From a checkpoint of a small transformer trained on Wikipedia: untied embeddings.
Each number is 500 + 40 x the weight over its row's rms, rounded and kept within 0 to 999. Layers, rows and columns count from 0. Numbers have three digits each. The size before them is the row's rms in percent of the matrix's.

# layer 5 attention value, 256x192, rms 0.168, rows 57-63, columns 0-191
082:481425507458472470491447521486462526648537496488437488493566542514508485429485511499465564509497490525497509489474496446487482493461524563473461547446486407419509524565476499448491506490502508504529472497546464464483527540535552536473489499484467541561501463487476531554532460479490522557506524505492520492493463534479530481481532430515461521493506475484490433382470484470515508519466440483490520552471482483446513513426488510485477435439498542465470487502471493552442402445540591479605503469568550501543549490475517414518561451571477502590487541492511572441556537510434459499
081:602498518546496512527451481480457574486478587512395504488462465432501493513470493559492571432477493541498549488561367492519508541427481526488502497453461427527517459534408500518459466487450439491487473543487577539420520531531499500501437526517504513405526461541509500494521516509530449455533498469476542518492482523496461497492547613489504473443478484484506553498538555497468485528441517560468521480514488457534523511506536457523512565489549435570521559531516516531465547487514544470527432528426520513487485530488447491573497479506490466564486450502439506504475430481574524562
077:470516487477505499453474500475572462516527508515467474539555549501469434438474506537445490571484491523555490522558399543460507480518544475604495540482508484445502478522445572494538465442473489466430553507431583468500618417501540538483478549523463415515500539484488448532565511468459439527526501488501498473515505500533515549496540491478442487543537518498501444485499542435548493524457511480544491482522519534491496521500463443588494453587450439452600484479524558482549534410501449463480513435520446518470480511505477498537448522540494527497425500540476533503526546466528419498
076:517560504492533459448460526510526541488404578510527475481464527533518550490521473514533494508425448497608467510449471491509457529441478535483415525442556523527453583510518459448580487475443532504502504542543407475520476496470506487477544573450489518428511491502523478518458525515560494421450497497544411483488451573493477491514541512507474555491557510528556520474504556473559504485490501549520579465502453502453486441532541494456510457513510533473481471578490483503448519513479541487490502498512476465524505538516552489514544359512470520573428434413475481479449513513516583482
078:440541442490479528450462499558490553445599461534570490542503514501506549483494519556486461528531503544475452510513556539502574525457527479535511535526529469489584523495486515430541518426488505532536494484501543519524514459545553492440492505439452466506504511504521468507471546577518563498496466535501481476509493503518565435530422486456524503443541543533554488522457499582502587440481461466533573589520522479516543467517468561530511505430557585451494492441531459585512468559535474599487474511469558497546555435557486521548550518573491508534499447523489491497450518475578508513
087:412475535470459397465575538521489432544500490491452486544494456531535459514511503518455519514450468501481458567476483569498488536503559466466567434507524532539569484477390417520514538479486533538541475500498454513522481481484489453515468506534526520535447444489498610518445502532485447477553527484582530496458499541531434511524472496564494479483492494526546486489511414435504497557528560451471453528515484519456498490467488543494496497553477503521475514502582490508512505438487485464480471454564488545511458546469571533499591529503499555470475527531544452565411563522534397564
082:542520471483501539522445475471455502477449518504505496538583525534451500475535506527472571529496593508589499470498527464506550552438533497434464462500564508529486494490447522465499524456538430511547508510529474536512532478538548463485504562494494474492509467473530517472391511531520535484513475515480493543479503605630565482522537480505510443461551503433458495505483527524566460510474437445483541521542413472533528517553464541530490519450493599427471482443486526512494468530624497547484501452544491445476409484518515482511485465546494436482512493559488470525441542509502597471
# layer 5 attention output (transposed), 256x192, rms 0.148, rows 57-63, columns 0-191
095:527506542550557502492510478437481530523509452467499459450481455516501468504465321483485482464584488488539427546529521438459546518518528536510467502518500463520493592562573481510498532493482437452478478468553549515507441543553469576493556506469533453465516467510497501545580520478452528497479524504488566407513471547481580481499499512501459469568538503503599480513459524527446535455430476539449493541518486575511504554479466516500528503480498478458497492525461499535481512521519498535444529568590487486551487571514508474508484458449499496583503578545475502459500598510501517537
088:536474561436487492491528482498545527496517509502496452445512534515531646426520529510500506516529535576529599502466483512489516545454522483449475510472527516548526585493452469463532481537513508499504548561525499547404499570595523452500424489523468480554510470502468463515494465460508489473509522481521465436462486430468508537552441553519493542488477483538481553429514501485468462561514503536525477486414510475458512521503586564466519400457468509571500534485438473537455531488557507522405405453513577451542480500492493492512553555524463499529425499518510524529504520524515444531
084:470458468533524531458504429423570455565507593519455421473498433536589540505535427469466489560477460526465536499508477583492529533502527466567541510491476445494519495605463465469504515528528514540531520488480486423503477502512472497523512492527504472533513624470510478452530548562535475544506493528570472521502530492541544444421547554536430481457575498488494516477509478519512496516543431502503458537464537522548527461544406481445504496531508505469553496498489421493506481475514519501450555399418520581515498499530482500497536574484446455542510487502477510525558444485479539533
079:580504512510502420571435487554536485537481518476553487565510450508477461412464494564465506467542501501520474420473463444439577500564568502503461479507470550452558517466547451443553494509555520461499438577502498446514525607462519530491497512545497514535505407436511516497498471486522470535493480532490517453491562470492490493476475491530478435497499448445490495519497465576484504570500464550475510521432475452550497417563532518507537532491427505471503540527528545576407532496451532530524483530507397528510496574552497508472528496528586538488502535498460527456429512527484529490
084:507540421568351529577525502614464571390505533520510450503537564544498534452494529443539549512483500554496512479532461526461592455517530534483539501500467460507423467529455502455527489459510534463540496427504482485508504502512500492469564528521517532507455441501510444500529464468469488548509486599451461505530516488523537482480448456530508477453496564498502480480461469544506537509428449489481504546552478483521527487525499526478511545467529481464565480554492472503504543489382456451459517541502438464489471503625500522551486461471538456530487532539479562473540515502496552482
086:462513526486544462428566473461479419515452505550514540462525489480488473541493439503457521452482527389545541481479504524492559459498569532459582523544445459448457427397424495461590502519548497516529558416474494510585518463524485513507476501482531513508538539414476523505453465436518502469509483450475530436531493476532554565490519538467455490443475422501534530516479514501476529526427550536476433503477459480515479517464483467443499516510498514515566478496552484518507528475474512575562462467550514501523584543539510508460475553479367512481472470482554509544480466495473518541
089:484531513473502475497502452527525509452536482490499494502500557559450607472509463558514560458490490581482537470524554503498518509479469553419537449489571521505469464481552504452467513474505555477457497500522396530490517489459503584490541527378549493433552359492547522445462501417504538544506430487521479539458505495514515518478487447477469417465505460495542476503504498514536574475637522481418525501499521523507508483477411466541473528505466508491550453494512519532508441518561516513444488505517538518560500504577541459454510477504521545523489449506439569479519515516513515459
# layer 5 attention query, 256x192, rms 0.149, rows 64-73, columns 0-191
040:546510456545523502514502532425494515469519509432544556486496491566484494485543514521474481461561500459508539482518506423471501493497506477461404531476514580478523576513541486504481512482575456479487568563538540506467511458537439467506469492503482530510439514539540500519516485474420501538455453508491532449509504449442555498546439493511568473542449550490500551585493525543490543478508567479512482505529512481452573481522456517394570440505584499464467570494480540501482512475445428470553540403484452502486492508607468532511477549430501494646486487493481496515497543539549498489
045:511607528432510486481540507476454495477461512491530586504496514427476567518502536469532447450501425497595589484427451513465517462503472483429467515503423555455516543477495531496486462501532475561521526590535467580496509523490496434503439521445461463554411445524555482550513530511450487510489492463480508488474514542470564446504461525491561539500463518498530421550558478568464544510556501479513532545440467507466474535485522423455545488484542492524529475547456478553452474454458455441449502479567513498512490511560469541510531537487449508550534424533511526483477560496579504492
041:442470511485493525543520449520513466476449594408576391568433511494464521526447501521484546549477468478393476590512469456484441524479536583463562510503491510499438442503547473502496524447524497512554504479535491488527546554554495435491566501444481509457498458483577481519472427554485483485564519466496539435478511474520507449434554458470524525470510482477496459414485531525458460528534473497501507548494510501500513475520501457493503507505445504446564503481496526425498498550365486564470536528499461494505561469497464505537504570475495503594504517529487546517495446501494417510
050:539467478520511553468477527488582514514454430500474568438551553532473499437595492467515555470483556525567576497473529475534487525483429481528464448489540534468495535438417523485542495562464521412483515567451532486487488541480518568496427483566533499493509531514452559464468485440477485455474553508529452528476496515462432562517483568513537439545502516507525498508518475461516499494498498466505481406525501529508516530508508515522441485509536481561517525510513517569503474501600514502462436452507496493544413539412519529532446417513543560435486480484485461554521546423436569491
043:452518516466546587466474547517599521538493509570572567522604469517502467505514512451539554437507511514562433492482510487549484479516512515523413419408492517523473567479538499497527489523487472518429533575538505520488513501481479521453407579524436531528496530489402516527478554468431535517466503519501491522527465500503502457521470621507579463512491514487473516508576484500497488436525498516550519425511467549463568540493515521473490466453537535526475474536518478543492538509567518530510473451518505521456491482483508537550427516505532553489539443483506422581516525439514554536
057:504508488499480463543471414575511491529600487494470435510486471560493464505495491517553505491447460510526571541549499571493581496489520518517520568510519534481480472579536532494476531499516576553513481517478475459446511495478531460492433523524473503551460474573550501476605551483507521540525380491451508525464522543543440463486546439487453479480508547570526500511463504437520502475516361486487561587521528464520521477475440464523546451564506508425501531403515486489552447550491470445506531522538507527498518400553482449477487518506503486546475491548526499440548486514508501508
078:501485502490485493534508412558516465545595511470453440515451485544492491463487492504516476514434433490551527525567491572496551517469529545493557597518512526489463466523497554471463519478537567542523494511522444437463487512529533446519443532507489524533444454528551503475633525458478509493524377492439539523466526555538434478483553429494419474484523533559539462483474495471523472478491382473461532554520554453543479465467437468533518462546492494465542520437528497521549435546475468460518506496541483532480532414563516423454513510513496470522498490540492529450543476486468497504
072:486540501502492524431482568509535547396417533506591528482503548542491533499477502499494526515588539506398493546479496457537489510500455499506518412496510472447469495543521507522512504535411484451476531413468554522545569551439502535526573441500530519471529567527464511505409511559565515573517639538537386514531485440481550491529404508481505512511484570459425489533483513523502528477508537491531484524477479526489491530543511470494533459501484492470502528503532518422485567490503473531485475482448524456533446493490503604532493490485520449487543478454533506508471488509514538517
076:511486509517484503496527556441490503476450470539508560465520516464527488545546504530500511493517523581459480461483501449477460502488501438515482448509504500562530504495511503531496519505476450491503491485465531572495530439442456535472547498473539452460553543475454488505370473551571497503441624489569491489497477452455568528492465525522607520526471484463452527467503507481440512531481640485537455465495462539455530513525576506477436562453562480568436509548471480453504536415518527575476478546496491449534453562428488559530549510469492551451500495431543455537484514515523469482
087:503499497470449501504501430476495535465503519533518453508439593480475512467446581545510511546445527432490551587480480485527465495529538552462546511480466446514479494506446529499535529472490442454472497407431496493524514548530497534472630475518515482439465495489432460461464467562445483441500554521471426492441530511554474496541484496435426519543518522539526485483531480562545473534511542468573517510519459406493516466500539499551470416538558465449525511516418480471506519501553415556461510498542526501476491443477550426526532484507524472479530501601505492498539529520520475415
# layer 5 attention key, 256x192, rms 0.154, rows 64-73, columns 0-191
040:465489558446507529475508579527541566494529588550528510497498526453484442540474482476479531545505540561444440500523515525557408478493513578529650480487477415460467439438454502475552504446462597524523497463510521528511455547510499504530530508477491478537543452510517503471486499587570508366469524457469509536492489460505460452558517443448526479462509463506454409433469539423509500466523500473487536465490485540538443533527525492478510482591466551509459455506568538499505482474506556501517489547502533456458546550476552467472537495532451508465484514515523494509505473506452508520
042:503442498519491508493513473479536499488541528551526458541504454512521453512509508496461496519423538419399416444538496449506492469514547562557518536492542466591451485526561496506423553441503566432469513479519551490492489500496487577531523460533408531506496512410472475502509491559528519455515499457497506531480531406567483479563464494538474497451464444472495554473402504450486426540525511552499544456521510503504524563567455589516504517522511555418476530488546549507466532511511528527576546522456493511485553525509545503481500514507503470457515469470429462549481455488405421487
041:500571514458533480466505549476448472556593484565486567474501542529517468522443511480486477425526566512465475506470528590544485510511488469563442529481515532499528489466461505504472504548449553480423525495509511515434502463487475571558510493541471490472580549474481489457472480475493533469485426477516512461407540510476468558493498499514430536499531503505485592515509570531511533392516530537495436468619487444464500497533466495526532483567587502505448560505560509491430494484571558574546560566475501533480530510492513493478461553451463518512600513489493441489486527475474545508
044:516508443496526484447504448517487530447472488529559456574492522556527538472460514541537522550608453548499460433510429447466527558477499498445507508522467480536541512522488527492471510492515499504548540538507427531533486479521578518433539567472553476518494563560602463470524543507471606566439481544471476477540422513487566463436475531403473486501486444504430467511539474507452474480500469492514463545483504538453449473451577482541536495471525543553530457487471500491477513468470534492505474509522523529524515499572449415482490424508509419530447494498587546471497464582521484505
040:557584510494446475514514480442496520447461456523530476538461499513505480501523482495499514531577478429499574461479448457461563502451465451471451550576511502601527495574502510496497483489464508495570484552472491517551441468502544541487546577457490471481502532550543480520451527539522559618460506499525388544567510518454522535470513486481545429451507507567456494523466494500499449549438510448475535564523482520460527525523494426439530484536543497484574501476495428504515539459551539395446448510502511539497469501520495439541475458543520536574510498503553549497497527581523508507
053:477506465518478537507530440599516517478398511484486464579542480492521524441480461524531520510510501567554485428522476490495564429544516463489487559518486488540525491502550491483591472533505496501540479497500459453544476423542489467477504518482508543542430476469570516464583562500476493473477547483479471509494475548500551449528523533481507424474567525545445453514520445563469425543461469512569507586468544506521479482404549478506519458527466537522468451503448464520495565461455466527460519408473470557494518533536490480463467448555624521480483533470442547520545453465554514528
055:467478528502517497530513544525454549552446537544457505505548489491521478472522494491516559494429476503518399468463432594509464439534500491566562515520546420519522475504574523490528474525481469491511473547478488435520516441539492437567472458512498512490386445429445511490575530512512499426403530489452551570461514492494462505462514476536502478541516530534484498491520455555502509437464500552567495484478533510584562487453519443571500513505486503535452469516536493488526511438439474541451543434433564531535466512461533464448476470434585534459501477512465514477577452471549501516
066:526569504507502455463545435417494497524511493492526496534499523492495509525487500453519449467515483414501539500361451554486497495495509415493509436547479514588581502386481566472487520493519567523508460575514467495522502463492455538493463565443484498578481505537560505466521522466466518548509434516522564502513448533518479524528467529495486520467516492505500526551511521507510469529465498475462439487492571519507450478495545466454563512496478464505492550502499464451478475490577586421547472552446493536451568547507468467473432621533521533528469552506564513439498446535562463505
076:563440437491464500448526408500546448423520499471544464501503556543499529473437470506491454507521532538424514561530525380476506532535546504446470477506407581522443504477433480474486488473518540495556493442524523538469498502443499534449519513499506480537609494530580506513469451498475493543581505527553494395495485497527542501576476550474475554445503431502481525507482498488541479593486496465463491542545471482447407495504467526457484477526484498484526577521425479468486491554541552509547488524540484509457489490534449478532525488578463465505453558505520479566474531440471515497
105:544388509510494445503497495534499500477468519454468517500532582532492439533505502476540530542484546493424414480505495430480390470572546439516484473479434464517467537442396480500529472496498500529576481475505552481510503426400521530537476472496492476514540471488523505514498422442484494489476571530517483469430446440545491589555482535543514582515492491507514541469550413504521545505509535508507499499520493504477512491452560521493513479496457476578534516516470541418460500503555571505549513476484520452550554513464506515489462409513484513406502499487457458578504468424504468526